Each number is 500 + 50 x the weight over its row's rms, rounded and kept within 0 to 999. Layers, rows and columns count from 0. Numbers have three digits each. The size before them is the row's rms in percent of the matrix's.

# down: layer 3 MLP down (transposed), 640x160, rms 0.0589, rows 472-553, columns 0-79
# up: layer 3 MLP up, 640x160, rms 0.0927, rows 473-553, columns 0-79
down472 223:430520660544581558497481515495489472491545580533453513568438472470527447434475457443468500524451440452471447466502485447520578500410471453540572486558554519557453506493482536554481535561413552545463515526441470437463605544461454499582478383
up473 168:649593501463506480483492478530355538492556471505446475430603501503369553538527481537559499510497467493539569572508555524480431413511453533389477502455464461520505490522443506491411377436500493574473461538506437584547485561447458511520508472
down473 161:529505402509450588420510509542508396515472536479508471556414570518469503487437536531482504558492556449506522451479491417341615527503478480516481556511488585502492463494405445443496548562524474495470519537554511451449564592488575520486521478
up474 177:570433462590541532487497505543491538513536529483633482436484513518542457553490497490500540513446476473548515508430574530510437509536482624380549530540466471505506599426553461534450465448509472528473489485505448507459477511553447553439423437
down474 208:508466494486490495455540484527505451497458540508568428564551508539399472468567440463527517365531501469541556484481506529365584529505480450542478414552560526613436451466511416547480541462578396512507496570467558519569517491482507477505508594
up475 024:450514504521467552488461565472552450484454458485457562457500578476435469473495537499474509496393514447641492530450513491570506512432549494510555423481459468352504459535567414460406491519470531542505556477463412513478506579420482574467450437
down475 009:515531416487468476526443447530499519480498402473538551451521582508505540467512450423455532577436565481522556422490596373464481468434501525459559519499488396493491588496498498502488433639585558572498409476450558464501431496570401455469488445
up476 170:576501488387546508523532540508426486508425517453497508466506587397470462514540403563503470510528507460450456453536524473471483528538509441583469477505471445493472517517544510519477505565561372469396518479548470470619557439459383536552468487
down476 188:506528528574481505501538461491500575516484527516434484494637401571560545473441496454587387519468478493507561512505460488480391516492511594471576538500504461464512492480454434463392418430496589453568488486536437602461442499499571531454514521
up477 180:528382437488465532422500500490503518511510465488417440468492571471500504540485518517625497500608477484539588505542480320496507486451532527428484508504459516485444569494509517516481618432502458565449540510453467493542469450583502533444534440
down477 167:547479499522430466508487523540492491441477446556550596508422510522475431484607451501455496490497476541523545508501515478460398457497564521431552528501388546515527392442613544411424533453470554463500553415580506528562529554477507475564478508
up478 034:461437505502483522464583541451550500536538398453518539542430429524530530545522515510434450458413501397444571479521481494576539568563458519479414513476554585430426476598470548548409479563429545496454486524516551554561473509394547426506488545
down478 013:533556448470524368470525428407526563470493562478464468533495508488450453477572437492572602478516484482509541452477532461445434502476546470445503442580535520425504498471564509451539379529492539554450495504481513441511465488591434480461488398
up479 197:531512382495428561536493513511599414512444464630440438448509625576453512477529523531540533522538550563521494502554470522475462522496543506557518624505524541508483509504487538502482367412455595545559526503429537497460576520535518498574566481
down479 223:532509395469553559539619402474515535518439464542462455526524517534461564483555387477496580545510513497606540483508468527412485542569553515416465464467574552496538460454519475439509493512570493510528508491510485585503477480524503473471474491
up480 022:496494530479440585539494456571509480398450350474498477431439451443426535407551552498455494602464481565444445576461523473549585464499509435585511481491547400372521470496531618463464563646607530507527491556510549537563466482495488415507442500
down480 009:463483522503535486532560496650478566465456564445498580473436471493435451543509601452436514547560496498468544483414463415510455496450469512450479645521452505525544661546426439514470485549506512544525453496440504524475489484521433557457606476
up481 024:614557498531549419562593464479479475637533493458479445549525408511547442496411525546572529511539509505435501480565505519459432405495483546487634484499542483574580493469516435503583546472480470543497485450471513431492495447634548522517515472
down481 009:450495524456479543565474529552605477572400528500497503514448411475454543557439487457426416549524482547460468498589424536562522517492503548484470620461444530542423435519532465474534536407486451410507509465464462504520504439452568516500535566
up482 167:437483410494470554526425534527433543509495617501442532560436505373564512505489478569555479602471462498426465508418459510504450509516454474412503609538394491543448559527520585501423494471500471535500427479577510444462493442506440538489539438
down482 177:463492544500577525489557493388501472487507474465513524428518544597465436577503407508466534474458534518515526514548530455556439479512501457505517465461568536555542527549463464440569467521409574481497496536642402617547520500511468445528452486
up483 019:581459530500483498564531528505557461586529497460541510566540511506536487523517515534525506445473431501489494509514534468471561500503523405487488539465598381409465510523517580684492509529438493503546543543476389449508507467413527542477494510
down483 008:562526401454556433562615512547521547446452524497538514508410449506560465534554468579541565561559406519532549496490443475516453485599498481533475512506556552488541417422481497425497453484555502477528505472533500483567544396477567528501557535
up484 022:485526487510501512423582476520462497423555539495495506499426454469463512523415420510508516474538531447433550504543516490482451536480470531517554531500504486589445419520443531618655474438474533517480462353473391497513361422490569458538497555
down484 009:497502413514531455505430448445539524526499432490460504545438428495467424630553510509560464422477444553516434531525491533595480455460497476426465433462453596431479413474518526525511478491529548501523525529503518492581477437452502458476501442
up485 020:504574473543670499444429441511544470518533482446490501519539585494510519518571461512612582452459451528579477474513465431507413482475529598501608497487423548559588484506561500475555503418448516592528562416526483500442571575538462555506554472
down485 009:474473449544525567498427536547529386491500505558536489505556547523520576567534372497526454550413547590541508493532536550596572448560551536505525528496453482516464414485487545505509469435562501470488508527609523504561502492516462512452437491
up486 021:503551512532498467472511573526474489423517727528459481483519554499508448539501519520511486479641485545556541516503513584488463545466511574464569535525579455750634496457476477432521530474534487461489534554541513537468575485542484562477472489
down486 008:450467604464477522441545585659559506586487443561469570522508523536504525540454574484408452560530446483474478540551439459524538547449467529540565510441517462537433451503480539576507527395560532488554482468465484579524473451447562517525526587
up487 031:497543476555538531490584554449531574498545411521482531493458570470472533509512534552535530451467474391510510551571520495484480490491522552470721476537461552502503426552487435460494464373440538529490527375488409520488499463549554500524561494
down487 011:545540423572550508566442499396527501583475477453493547496501517538492414615508468497552510518375558538523511438521513534586475470528507612444504486504437514502491438440499528529475538519571501569538511464524596511536471466491558477406521464
up488 024:456540535484412509503532473428455598394425489521508514381461474476542515504562513499491491507580484563520524483436457491491576564417524524530428503497458496442466500486489701528547541466610504406467484504519556534531612454522481477471518457
down488 009:485524583521484570424563587468457477472483435533440559466460526549476434510378553581500504491526517427463467551482513480448554493448514432566508455374506520517570571512421548531438511463498557507484558481399472596476484550537561568606540509
up489 017:399522523495474542503536504542463437593529433494493538469401512545476492511513491537524461537502522480441550518418477560522464521455539547553428521519629534646551488465444466703520535444489535512455475473416413484528498425508513457528490488
down489 008:529502436455559494515440483580453451509478396537478468525466503605477546458506548530458428544533477465501533517430511463518433498378514459411447535441490439509506512501462568566410568560437552473491478472422473539479471409545444453528484561
up490 189:454568374521492437457440568610488535490561504551474475521531555521465561627490581425519514493467563556430418568438547490460553509455440510520533521519521550467472553505568479460534463483495562523461492573525539511502455543513542433450438491
down490 182:523512471432493476478474504524448498559538604430491557505415530482447493468505438436467562470455546502584471403526501516295607425417514510470537468481503510511536521479419562547521468557449425553411521592482541465468490506503507537544562482
up491 020:415465508498525565404528525472530524487457465482517505499423558489503559414571509510443459507393442473591530546449484491549605511443510556446519513484519483519409421466581576397431561489504497460471542532539518553507531487402452494472467438
down491 009:508526468518538470396523528514488461508536503494502572516434596523425536540493506514480494509431575447533499477426573427556429467436473463454516542447541492447458582467453541435461425599546627569491479426538532521526464524587495498513490439
up492 184:453550420515528510358495566487516415468539463522499431399644442541510521571461492531464525478506507479561571555550464383479498427489529469422463600531474467491540451451423486544508554507501492596430382568493531449487474428580514568521505492
down492 175:538477485493439519505456548418478490487439513455548431592566555532476514468451564533436513593515495470482553409477465471367487524452486509452542521515525555521453568499579506446501572454471475584575522423523485448490518452471625492485510580
up493 168:490487421545524494485578509561572504470537488548464457474485506487471462590484512537496519632461490463468557482481530505483449556502530510492546633530491493534559592371481506494499410428459559615614459466538454407430492555514564500553546409
down493 186:488572376463539555517488474469447458553446448495434467526594483582504558544514510384435470396521513522539568456448479493290519520489530470555493497486511477575450426500544476494479515465450531506507567532558535540586491506523426451525498487
up494 019:535478497445567550517565470479534410351499490501527442489498507502483481407460494531478468501451396529557511492513522425433505485462481383475488505480430382448461481506578526458348534622482507539514531489456569468513570497532445469480459458
down494 007:437482402558459506537524508516471510538529511465572539428466468444425523500523446486502492540476464597515425459526500509491573491486546559461484464418437557540490504518524464482596478522602484499532522457545539444532479442440497537551467539
up495 128:569459510498505575556476507568486513488535557584552495474576658451478507524570499454482521481612458498510499447468509450483449415564488444523512495452511508428500547489466468449512410424614507493402499464461554472560498453526519484433446532
down495 124:479496631554461400522460480443502483535507466439479520521461434482536421506477517549507492540392588470488478532476517464444522550559473570508560521519509493592495418523572452532413570525506540502610530539499457532499484569333456508524507375
up496 024:481457501502435474430505543499571467447476429384484538485484474533458465543543523512508520430441556406427547477448486488580521517489512422448477514521572464537482499543459500553472450578534549467480503530498359486515483535417499468500493579
down496 010:471513540433492385465487481449455543409443444444479438511500512430491492458529458494515570441505468446547569463432521476372463508540568417478477440601565436461492470518543530504518391577474499444414462511541434442527501427601426468453451418
up497 020:563524484493490527530542435512467504563533515510528451456469486430446455494485460506514480533467496559378389507508516498439459452584496569529601484510492540544542461473503486353683526451570491571536447363485542484534454435652540535515512450
down497 009:475464494509550542517502484658538501548441558524462544487448472520424459616486473484496377497521463546481542476521454521646542457516474549449460628452443536561483500581448441479470565438537424437558538445485524540534478423408559579448531503
up498 017:520507513515419434536491559516510519432473417502447466433417335513523543489470570470457499529513436479442518527491508472536545513493501396527475468476538423579478471482500515583470556601606515489520526441498489521550518410437520433493453543
down498 008:490612512525521450541527526494564591447539555437517517512402472469508468509424535493498554524534495517529557505459431488480462522493555507479500613535448514488596571498568526521566521540548568554462556510456478507473495470562507495577564478
up499 022:389459473462405472513410542534512492450430611510513531535550504494453418552474444404510525501479484526482418406463514526557512531452512451529637454466489518566444535501471523480510451543576512440480483515537464553477484542552463506477435462
down499 009:540474483496461474410485476387484481416561438504529422477522534473484545424416424567494501443504483467549560494507522522460455473497521374566485420512564385510541551541514481490458539481508484434463519489561452469451551487523518441524463444
up500 148:587559488511525490508564491475414563531493488538512426473548489495457574511595451614508578450634474521557532512491588576498387452536471585481483443419556464456528486486455464502518320442517510505506463464431468538536494437518517513446494475
down500 140:443535391482492595543520488553552397537510469485515501594493471495507420500469479468481507551538515482476480521487479423524557545502524520581530532547448542445580439552537459475532477482504514450543571545429510554470506603346585527491488471
up501 019:516505514476545470474337447558455501509549634586487480475549550499494548514528439494512492542583557537485621524538543515527456517536554507470523533498551540488542572514506501466463447505390493495510529563427464501478413532584495585530468478
down501 009:546475381533473511625503478588504486476572479483559519541576435599567507470544605529529533549508554508519468518510521590597495528467474426521461487557509564474573499419443477534476495535507470494538423549580537479437513429384461422513523554
up502 025:518492529458518660532391466450511550489531513485558535489536592450498547461545515531525507475473489478508522574541488449515505504558501546525615479478504528535502505539527510317558443558404519548496565478542488539502541566491494502507540480
down502 009:509519368529521544637460515545496483505459549521526527518524515538535448482603474472465471611440552571498513423488513501571519431509475606512516518598532567554466502487394460475492543525573579520467429447542562519492516489506471484482445441
up503 020:544458526469415530475339510444506449531551518495485478428539586437470441537518477464490446468532477528515457470519466545526474532527465545491525490508495478516559516488461522409674491540484497500469505475499606556475528592629481460473507419
down503 008:430528459481460549435527562663547573571457450603441504470570527582405542486567486456486417598624471507507533476528386397476590478504546504537523483507489515538507520561474512543562502493556487460534497489508573521517528421530466573508481570
up504 165:432541404545466532491410423546471478491635484475396448459451498499575516532519556467454533551478482532457451555499589405491491510463463563515535505559530499484510499436446506435423525530552418533418453594438550474407601527466523495506470437
down504 170:427414494513592471444488495544509507535393530465579644505477484504549559506492441495517375423489528456531578511459413517385506496571584465433484591536590471479473544506554519478524477439507578490557448448598482450525466523563515511504564561
up505 022:497579484523472432531576505524510552564548589534484485500517492463448490586464495488505512473594568468496565482554534562453483554456538507448595510535492561724552499545446575535571499453555476418479485496488544505501519447589546464522506482
down505 009:467498523478461528523479472497492549580485346511475489529520464488448432566427512493477466444502454507458484511542502449519562541529531468519480435386474485542530434524444475568501517406535479446551528490460449510543437419369558508506532572
up506 156:501475401497460515524433508575462559472549576519483514573462540434503482551529536504490537537485453515572432518420492550523446435458557488469512496480427477489357555577536566473481464499563463593439461532609511393499539433533499552464450513
down506 146:504435523443495507564483452416466551449435527449472581539461500584566480491486460474532526583426494436482431545544463466497477549515492490488488485523586578480540534588482498498450488519448567498493471516405494426449467474500467458545531479
up507 174:500508469442495450423587482615466490530467539555579504548425502484425589506436503554478544501609545468481508482483471519481464540526539438472550517625502521497489613424447433399431574489389453581468530547500464468516515509524562484427444499
down507 168:523513462418598577521569525451566410475518558406507508400525484449549473559558529505424455566546540525382600528550512465472512464571500478523486394491450533519645536625488509501484457458455503474512530540540499567523563449402472469459362509
up508 153:543469398450485487500491578491485576500502567460481514553540562468477535432482512490508584565484462536531521556456493528484476496565551534478541476595439517471386541493487556508425491526518433607463456525489414515495503416483460501488460534
down508 138:468511522482553418516467437500444515480475513439521532476467457576446496571470456480408489503504464471595567499476505513444481518510488548446568492463472448497554471555518541468462458427476569525563463422524486514483546570481502534555468533
up509 022:414488519468370459429598498532483511448536494553537506519494508464524505533542402450471446540553514463453508480462536552485535590534569582459388538521553495508432533566419501444530491443424520446480447600408605513576516475548520429531452493
down509 009:487472462561566496521514480576526485558537427534424498552556498540465449482500535491550539486568458473526506542515485479583477502474547464537436495513522467464538462500441508561493528507574513550556576548468513455481554379464577530525575575
up510 027:418486476527522529505434564524526529432471430489476500440520679488445528477504542429500552482484522460610477496531506509531527488483510428494644489492472518608493442534536553372469455511466519451488569527592484560494503612438400504477462519
down510 010:494476461521469525431511524300549560554504490477557505508561571453451546545525484452487540510438519472557502455400581406472512499537525499509496398442419466493490551398499517507530455584571519554530478474568552455476495562509550543463478379
up511 022:529601512533530477512479458463394516449476512580479511402459543433596434561520462526628571532567605559508578494487471514505436468538551584556557521575590518458525537478389490514542419441523571524453471469403513554502535511555511487512557501
down511 009:517465451481477544505492560581490408516500514516428462544570474554602430525432559452504440546481516415450425566581503633538533517419532524484512433492506521485435421454444505577366512475452523488530518458430540534374476529399571438465499542
up512 024:469539501527435572481567565460519537487470422440455516483432501403447550485475487444445499484466501466566448525486499499630556565518491513577542482486442569454432405555485545598426507577497564498481511405538476556540470592431497516490428487
down512 010:526548443519524512474484451545576619497497494444489503463492522504438487540555459500510563501508517528566578516438596443467498481526566519435517472504513510473578533483567523532564501539570550575525560538454550405505437488599413526487572385
up513 026:612549516506512467537433468494531451379525526557510506599585473497423509506502563539524519496467591501560484575489563466447497507489563458488430485524555495510547600550501453482460488477449479514520500535424433423524609476519498619533499484
down513 010:527479548479510484660485526658433477473480459463488508501510462460543540478460517439498478550497481586511457460575479484548470519504464539538451583577550490555578426495474461538493572433511346490520468468490451476527489423379504476449532512
up514 023:445514501500473527474560563463543528367502417472460525425423469481489542487418484489450467506480409454488518523508516483547501510453517466460639491463421486487449393524525576405405509573540536525547542436511434555539459477497568489474444490
down514 009:497565433587503430498539491482565524505550600443527578469396475519494392582492453527563614504503480517549519443450504477516458445479464460410533525444424522455550601464515468482554443596568562524477513498522559486474443452546380499496502432
up515 024:552505497508506546495504439481460460562540568518521496498524579522460453468456515560600530470554537540504517521539501495400458468431505496483718489549544394606589539491524467374531477455502495492493493522487364457492569445559489541503499479
down515 009:476458614473513553566459532627474413619447459554476524573534458473534516571502571456470465572422523514466416490596440512634525468492483554518495573525524507557459453525458461542516635473517467523508463409518500584541531501450598531428533548
up516 019:459508485488453490417448508606482492530499449493507513529497555419438524521522450420521508558452558424478444517420534490534530531600518556606504493559534532625445503503399488522686431497438572530482481460479522533523466569506480459533494514
down516 008:515480404544583443521415377567537523460565447508502393473494477534547475479477499457544502497542461479550531585459378538562423510510470535438418509629483448430547502435475491530504532500569500518487600544468498505427475496432408477435526390
up517 032:513487511468464466469395508503473533413448651538499506446581498488483423615504500455558589498612518538438548510513568499471479482445556466492617540512486419283523599469442505450588434493594527394529506556473424523454510472576505553512469479
down517 010:553449487475452547563551568486484539521485442547526508557606447513616459450433525492508554522437491495501516516575465542553484499487450473587474369474588492555514492485462417531496575567465434513444416493464458591459577485357623521533480598
up518 018:382514492457412485471500603491537509482531493521471494483533523529376492473358486450445454492515462457465521462524545544541530500472531425464562487483452488522429504575535492366468493508485514431467506477491437502473509537487486517487346466
down518 008:458495514507426441525529488327440541470517419450568546472477599416454496450462492502571562462426492461511559472481574454526484513474483413488512424447498467525602539437539468526564509550555516464441493439553476413451428477426456459532461439
up519 170:484430442625464505479458463497542472536546540519520495503483528432542485498500553557470519577461482575465417607534528501502456515614424465442495554521495540466491519548521523503495487426493476498407529470461515532501527445532471490438485450
down519 155:537478524415467504454449458490494503543452516481540392443510480552459508573540472454509475517596428476529522381584431524508457599429540516463425487548511580527500503448518508556581417473440484506491504519635454526549526473464491497482450474
up520 023:494505502483473468527514546508567487715515573466487503531572518443437510545372518475501509488466498457506455525505564470528510453463527413512722459457446515601497485546543469467440474536508534523552537447523408496497462482524550577517480501
down520 009:517541495584486510612523474502486567523536514453592509484399520464581509533514450544503583544467535581580548433555548531506496446549515503499487522563459502503546542498502469533610531557571434491509556568582553467540510464418439492412499446
up521 021:535513508474593452471370430476531381536565581507558514626538452524526463510449402540564504521405539546501451472489521464440382472463537503527514473481499509581577545518481443568516480443451459570507466489423544449469458425615568516516549443
down521 009:530511553518482471505473490628473415551533460504533496538485433589524458518514454482554415528505507598499437442637420508538538485521470508514526585562503536480461536596460491486476530488418459376506512548502543496483590415474425526459498532
up522 188:575402475507521506378544541502401574434592524465546524483526525541433588560458530518517580544491474521526511534502556548500453458412473467482527416573472464531460534563425496520398493504478410493456526497429470532496515469603480424462396436
down522 172:460442445539457602498518482490541515503420496520579543527497535479496453544556481450436496521378442541492548547487523504472588519524581530548493533443506525443586493555552538598454529479564446489529571429458433501489511511473437523564498560
up523 022:588558499512445438549571509476517531661516503503474482434481510434485467585484527476530533490526489522439410541481519494505491444507507412545656481549476429647610475442420524656616489492663526519573463460488545515516504432603557468499571518
down523 010:512520576553527513516559504608489558504550561442463506457434447512506423613427535485559464488554430559496545542522437533378493515612538609537496542520429488583577508523479514568490556471553408439534611529496508537503478463487479618467571534
up524 179:480494461522516551546489524412509401477479508521502521455551549560505402512526484490513516541539542461503522423539519428412504451573554447562505474427575474547576465500432450565584503584503428472557534379444495446482471505596442462617513512
down524 188:441614389539518540521560457474490427505539475496449419506592558480507514521457510521430487585426516485502469522535583579523452513493549531505476547482431458518490453515548499434477495480493493483468503582533521491485547607387458523402543461
up525 018:471529499558537517566554518505496449632560340499454485468404424573502532486525509555435415535428466405409575503504480529508506446545490501490439531504581497466478448528516479711327554433431504530508527498453505479536491419437540415488426497
down525 008:554531398504523399513439442548578562513457582517535533478442562531410483441520511478555488514510504492447509479399527435553420539390503527408537549510424510461505591507514548454499485594471621537466425518440513490505467471575356476537509519
up526 041:581515514453500513498498484494452516460480638524519475458544555434485429569532484449600598483576486568456500519498571483474518468469525476556698524535514431451510592430423488470681449454557526441532504508499474515455499500568491575516473462
down526 014:533458551500474579531529604566492519502480470495499487505478464487601448481439551495505485530455478566510494545550409579513509516538480558524439403446558536588505392434461457513443603460516429492509458481542509557425543499344638536469536610
up527 162:537548444441475430533509517477513511468481491449574521441680411577438576483425569511559474429565554620464541508488481443469505498549474530448395546478511497497456424522468503516513434469537572517547413503431450505498458493517520421491482558
down527 169:549512501497554545415547546547518400646515547536503342508531557471535516527554522481531550430544436454549378494590434501555457528504458504517538438480578508432421559485491536469554510510570547432442565466508427526500570447470526463514514454
up528 025:534386505515455517426474575466505468468535489438530507503446477574518451475493448500482465455358513455445478482464512465463553505581492468511467514531599434595373489514519497489546475630445502467458525498502403531523494439340508444523514576
down528 010:517505512430649382445511427433563560525455535523505506581467510500465401469581500478571580530507443516526568468469489456522416485554470457481547481602555469460449572460539549386545470529519542508436523529503444514496571530554516502430526389
up529 020:519552499562529394487517476537488474483520497468470501533510447466480474595396443491593539471594509501443474469470491517516395514450491488541636537519499515539548447505444503617659518447556526565526480387486498462494389478549562495524495543
down529 008:509474517489451513423487501516518465479581487515436424504482391502520438589475436539512457392586447511553456521578462552517490457502449440470500464424398508433397409526502554542504505480453447433440568569520461448536428497491412493430490512
up530 021:489458496478470392467370529561537476474536572534496510568586507497519462586486481462484484502485540471474494468557528558493420459516490541448540475490538612434578572522432286426629439417468457484507492569495643492451420533634529469501528465
down530 007:557546495483478476401458514372517544553543479499542406510574535558525581468508512451514440502518562478472544443600391487448532578517515442553541488626524497452489447523518517540432473491446555462536451545487552525426594470483520446458430583
up531 024:510479503537498486506545496500517588375475536439526513480503534432503536586592500471524579447503463452425523536543514462556574465510506491617714501462507509361490503466443440473483443443468511456518561531620376524501485496401475540521486533
down531 009:536550510513594536494521480534543591414462569446467527548418445518532506498537505536461539494521509535593516531382520500508459521519529539485449502606490517520498337370489502485548609484537487551486479568540484506548532469493569484460537517
up532 021:521460503487399537503523480532447460371496570484488505432410489466460432538484461472486473529483463533438424492413491465502468515556487522590496511514516452224472480465466481672596485597571563528525478361432465538537459450527523528489503496
down532 009:497548470528502486445464428586478535468531509511520439458381422534519439546508467522549470471517409493480595511474419540549475387450524444529543512590468519490524522537477494503460514526488513524456505466439504610424513500600468455487516457
up533 017:574547488550444362541578446514480522567455439505487495480556506522503480568572552491463501528429524522431450499458537497396504365578539565486330483549446477337501556460506432513558470504466456514527481491458558457492531468441502578524506549
down533 007:515491613497546596589521545459552537492429553491500542492477509487593433519429549456504494508470487451536544515464509483481574535537497564526557564547468419552525467500540431514427524429545395485537550538411408545514521551424582517472620524
up534 174:547410437481469522502441508497504478484547499490512394496579493464523452615545483524516525615601492554524521465481444432512490584501539495499515534500543545448507427479568429508508401441532400511548431380471492465563517462499460586420482555
down534 208:532479514494574490453510522498428528481565478466520573522447487523493538471471454461431489513493446499463496619484549495724463466458556540428382483594483495567508575480437550445367532538488509482479415507523514489501508468458433472550426411
up535 172:439570465584578511539483482533556625494506461482473497493587535494491492532548490466530509583449526405421542500468571491482396440509441572501451537524460455460487477461574527498459535447508528397538547427503427532501448505588488433481558431
down535 180:573534438444447547557571601450555427584500526523521522554460496499529468485538560413490425562526466630541546583499510579520498556562475370528546538549471467502528494564514500468473576469409454592487591477527576540546576467461574527473455508
up536 024:487459499533583507526465522499577523517505585466519493568602640536451531443469543561550501429481503455540523482555499544465496491400512440417637520508484470448581476511564498424496502357430422464504579559547490391437518532516478567465473469
down536 009:534512528502426521520452487390454541594514422479541550482523523449492593466557508490511524450489507510509473474450529454486585550551486481548480434476541516531507476519513485530530520542450496482549412414580476476628482468534502498546476553
up537 184:533461381517506517544485499545484529491506522506475481547534575433498460507588505463536510567525534499488522506562495463484480556424511547506473518450548480528435497513525544543497437528506479561514545443464563369444573394623436474562585544
down537 180:480542392530482511601556380458539465487473497500469398536513560506505505489517362496511517517526522482540564425553556484303503479530557462534511517424568545507527482520498454434507502511490448542478514555550445512482607492577394502542535453
up538 156:501519406519527526479480486518440458477600415549515422461588544561508590545472472453531569515445486411526521447475526528516478517410512527429500525431466425477542467551467496399516494509581506537445432502506520513494562439410525492493429481
down538 162:516505524443512504499460519500578548479459608416486550594396393474517454486520503498468519431525531604485603580514403547527500500429512495542514505534604499518552496515573510541496512374393472578496592436368533456466534495506405519512541497
up539 018:505556501535439489553507488512471446572509382430423466508487471418434468449390472460507490532563523494465422507485523562508522418383484412526620469505516351648553382495495576444477550444488506514462468459520377491486469456537490442475457474
down539 008:516483551492439538482534512679557532552412455496514586490445462533409476571479595493426513556526523506520508578497457449577505533479465548516473619417472510507512579515491478491525548519580523513546559526376512462520455468454502622465630471
up540 160:496402410517518484433456575533465572483577458550430444548602454543523459589542518416638498533394434483451538475545526429508601520509455569529573523405555495556496455520475471434556452545523478531466427516475525455458496438493526541468521477
down540 150:535469458432446392479523509533559557459418514436512566546518449479458551459475569497524412420596560551529517547393432465366547523393525494495497448509438419437526405489512529486534568519496460534600523483514513520555553504446434502552468496
up541 026:477604487477553466486565435487520446580530416518450487586465467446466564501409488505492475520463438496538415520487520491512471482434472495471619453480416516747517422471491620503459527420513497549499449366462463521507468480581559471515512468
down541 010:526487493582471513555475511594540432506503475466471578495427466562487425621460490541507452550512544546512510481590502583560492470481459519470490645409465475486524514547496492524531549435496477473561600523503562428568452465446426547435553488
up542 015:489428502468507489566442524502547500492539459486479450425459495444513475448437453495509484506398409470496497522487509476480499427486514428493615485495586452350481412493505524444371526455515493491520553441455456466464404435537544388464482426
down542 008:449557440489494428481516434542495528583541544489552519486362511568506484603518498391520511506517492569526495505449425490545438496531448520491468554520438547469510562455432456440507498554518624498523490408447616524493451434454453530531527511
up543 024:536503505458461474439467494583449519568546657542519499445530550532481457490542504504526519524559609540471534502517502541446406534505527580521403509540557527430629588494421426482601448478533481484517472535492546479471465522576509470517518513
down543 008:425439532457520518528441539503471536562513432535447451466610514520499506506453599382510406477499475488437440540506419552496522567531490588575508498578518499548534458561466471618431577430406450470576422497497497544409547495418552512509499615
up544 151:521412507533487475516529334497496474494521583552542460552419599552402564552521549499483573477540501497497426471587569525486521480547530448546513506541558493501453484501492420470550488560568502452475558616521514519437481491581515555494496487
down544 159:444477608479499563546450597435480484487452474468516558488547458509548450513487494435535427541411580509503540525454420450397492486419463453474487488470467526622516490503484500550479565433440445616520451470490475460538570584476449505487486560
up545 029:559576498520577563541611435507487508497531296497472463453420433499516577418547537553503456574491488507445491533510505491541511475559519482488447499510479474637516425499584603640453593595533537613529503446429545520572503519565537502518491504
down545 010:511488402550500456555470506664564465450472570423495537516448473554442429551509485503491448530550480536491505468430470516532516461488469490373472634409415561533554591535498469511525438494517471455521497532486532461563412444510376510508563485
up546 024:487498489524513550520501596492515527457543492567501494498532628495524497437524542474546526490518555407576506518580543552450524461501523517483618450529514529670556482543496391428596479342379484500480556592543541486475527499556459507509508469
down546 010:458479463535507541559444491392519458622481436531525531483551527482438516525462543404477480544427544525457464504519455468541501506500497631497461499520434499482482470424464522531465554519575552632584466484464608533491480474344624486480500531
up547 121:495481507612445506455527413586455531471477504621416438495476518508501535474492468474542549460497448547523498403491624517501548536463520463491495471503507533470473541477469468500528494548472514496480619564549519423441495464656550552477418549
down547 146:537529507412528565497415540377443497508483499447517584407579448535546458507474556500473417557524512543482513556519361497384442502522451493493504492484481509539494444544527461520454566326555502500511438493482574621574525526441461431468531486
up548 023:458437489482483620476578491501523493393552507472508525439427499558464527431478535533494462473422489431455533546527525489486508487453443463483564452486494483530492436519565527534523515542536491548537552482545416492541383420455557474528473540
down548 009:498537478553525420554446460359528532602506572473543543481446465512472387548524510513568487457450508508470484424459493448522466431464382459430500527498479509455448580447536474440520462551512573604464424491526576551515487490554451511433505414
up549 161:533566420422472517523452554539452573508501571486504475466551569420492502496445514587478526507536479555512566569514457479523414518522584539383485542573457473517383514542467583541386475375493489557474453465529564508540466410536450499389426523
down549 177:490418563496530490475480499443453489445517506406556587539498487503613446518569436470444494523398504450486454549549485442637512517460521479528545518411484536530561573567463563428502522506439513502483500517634457487508482478511438427558470522
up550 027:441532519465520539368497553494519478546577497497487524542444406480430535455439427502459471526439579467471500510475514533609456606467531561543532493463548544719507442546476555456380522514485498497449469428507470548508392475498601414525499496
down550 011:546570472517537429472517473552529574516529463468506497543449506577445430466527511550492490507548527593503489445504511460501481561457510485405489530516525522421552582567507517511497476509478577497513517558503525409514505432531344489450522475
up551 015:475518489529510393479469502556408559439440587457428478457509561450462498518475496485550566512562500528443498475509488499538449467457555526571707527522482485570571502502480413460535474479530534460521528365467417503469439562551469581504413496
down551 006:503522438472457542438429521405587491503593525455492448521515567530519573486500466549427581481478488517551453513453568501567516558420533455493500474417450516573529498467468469629530545477488458476516534574518444521474435580466549473543524515
up552 180:601438436430470475468471536443439612474538534485565542543562601442442527495518516456431530577492487454564562452421511521508409549445580498485567463575528472486409620533524519487443378520505467594527497375562530516513471441455473529496452520
down552 190:485428514486500526545494511474543445516529518372472518558412547447575532523537463432452554492445484454465473651497518484633524484509509493456456525546472501484473505606444449505356505514501447590428472541569496489484570458521459576569503455
up553 165:468526461494534557537485434445545559505505497576448459568541506566523582493511535503468494602519513392452477571571448530489536493446554536551570504470462494484470457556501535489540375511418533553495546471497524533504484453447445486381532517
down553 163:572446542424401463475557499558440476397535497488492562507423413385435504477487584577559481480610527526465560454466515554434463544490589596447518518508534490397528533410536564505429576394515471518482521520565485452566523481548532511551447505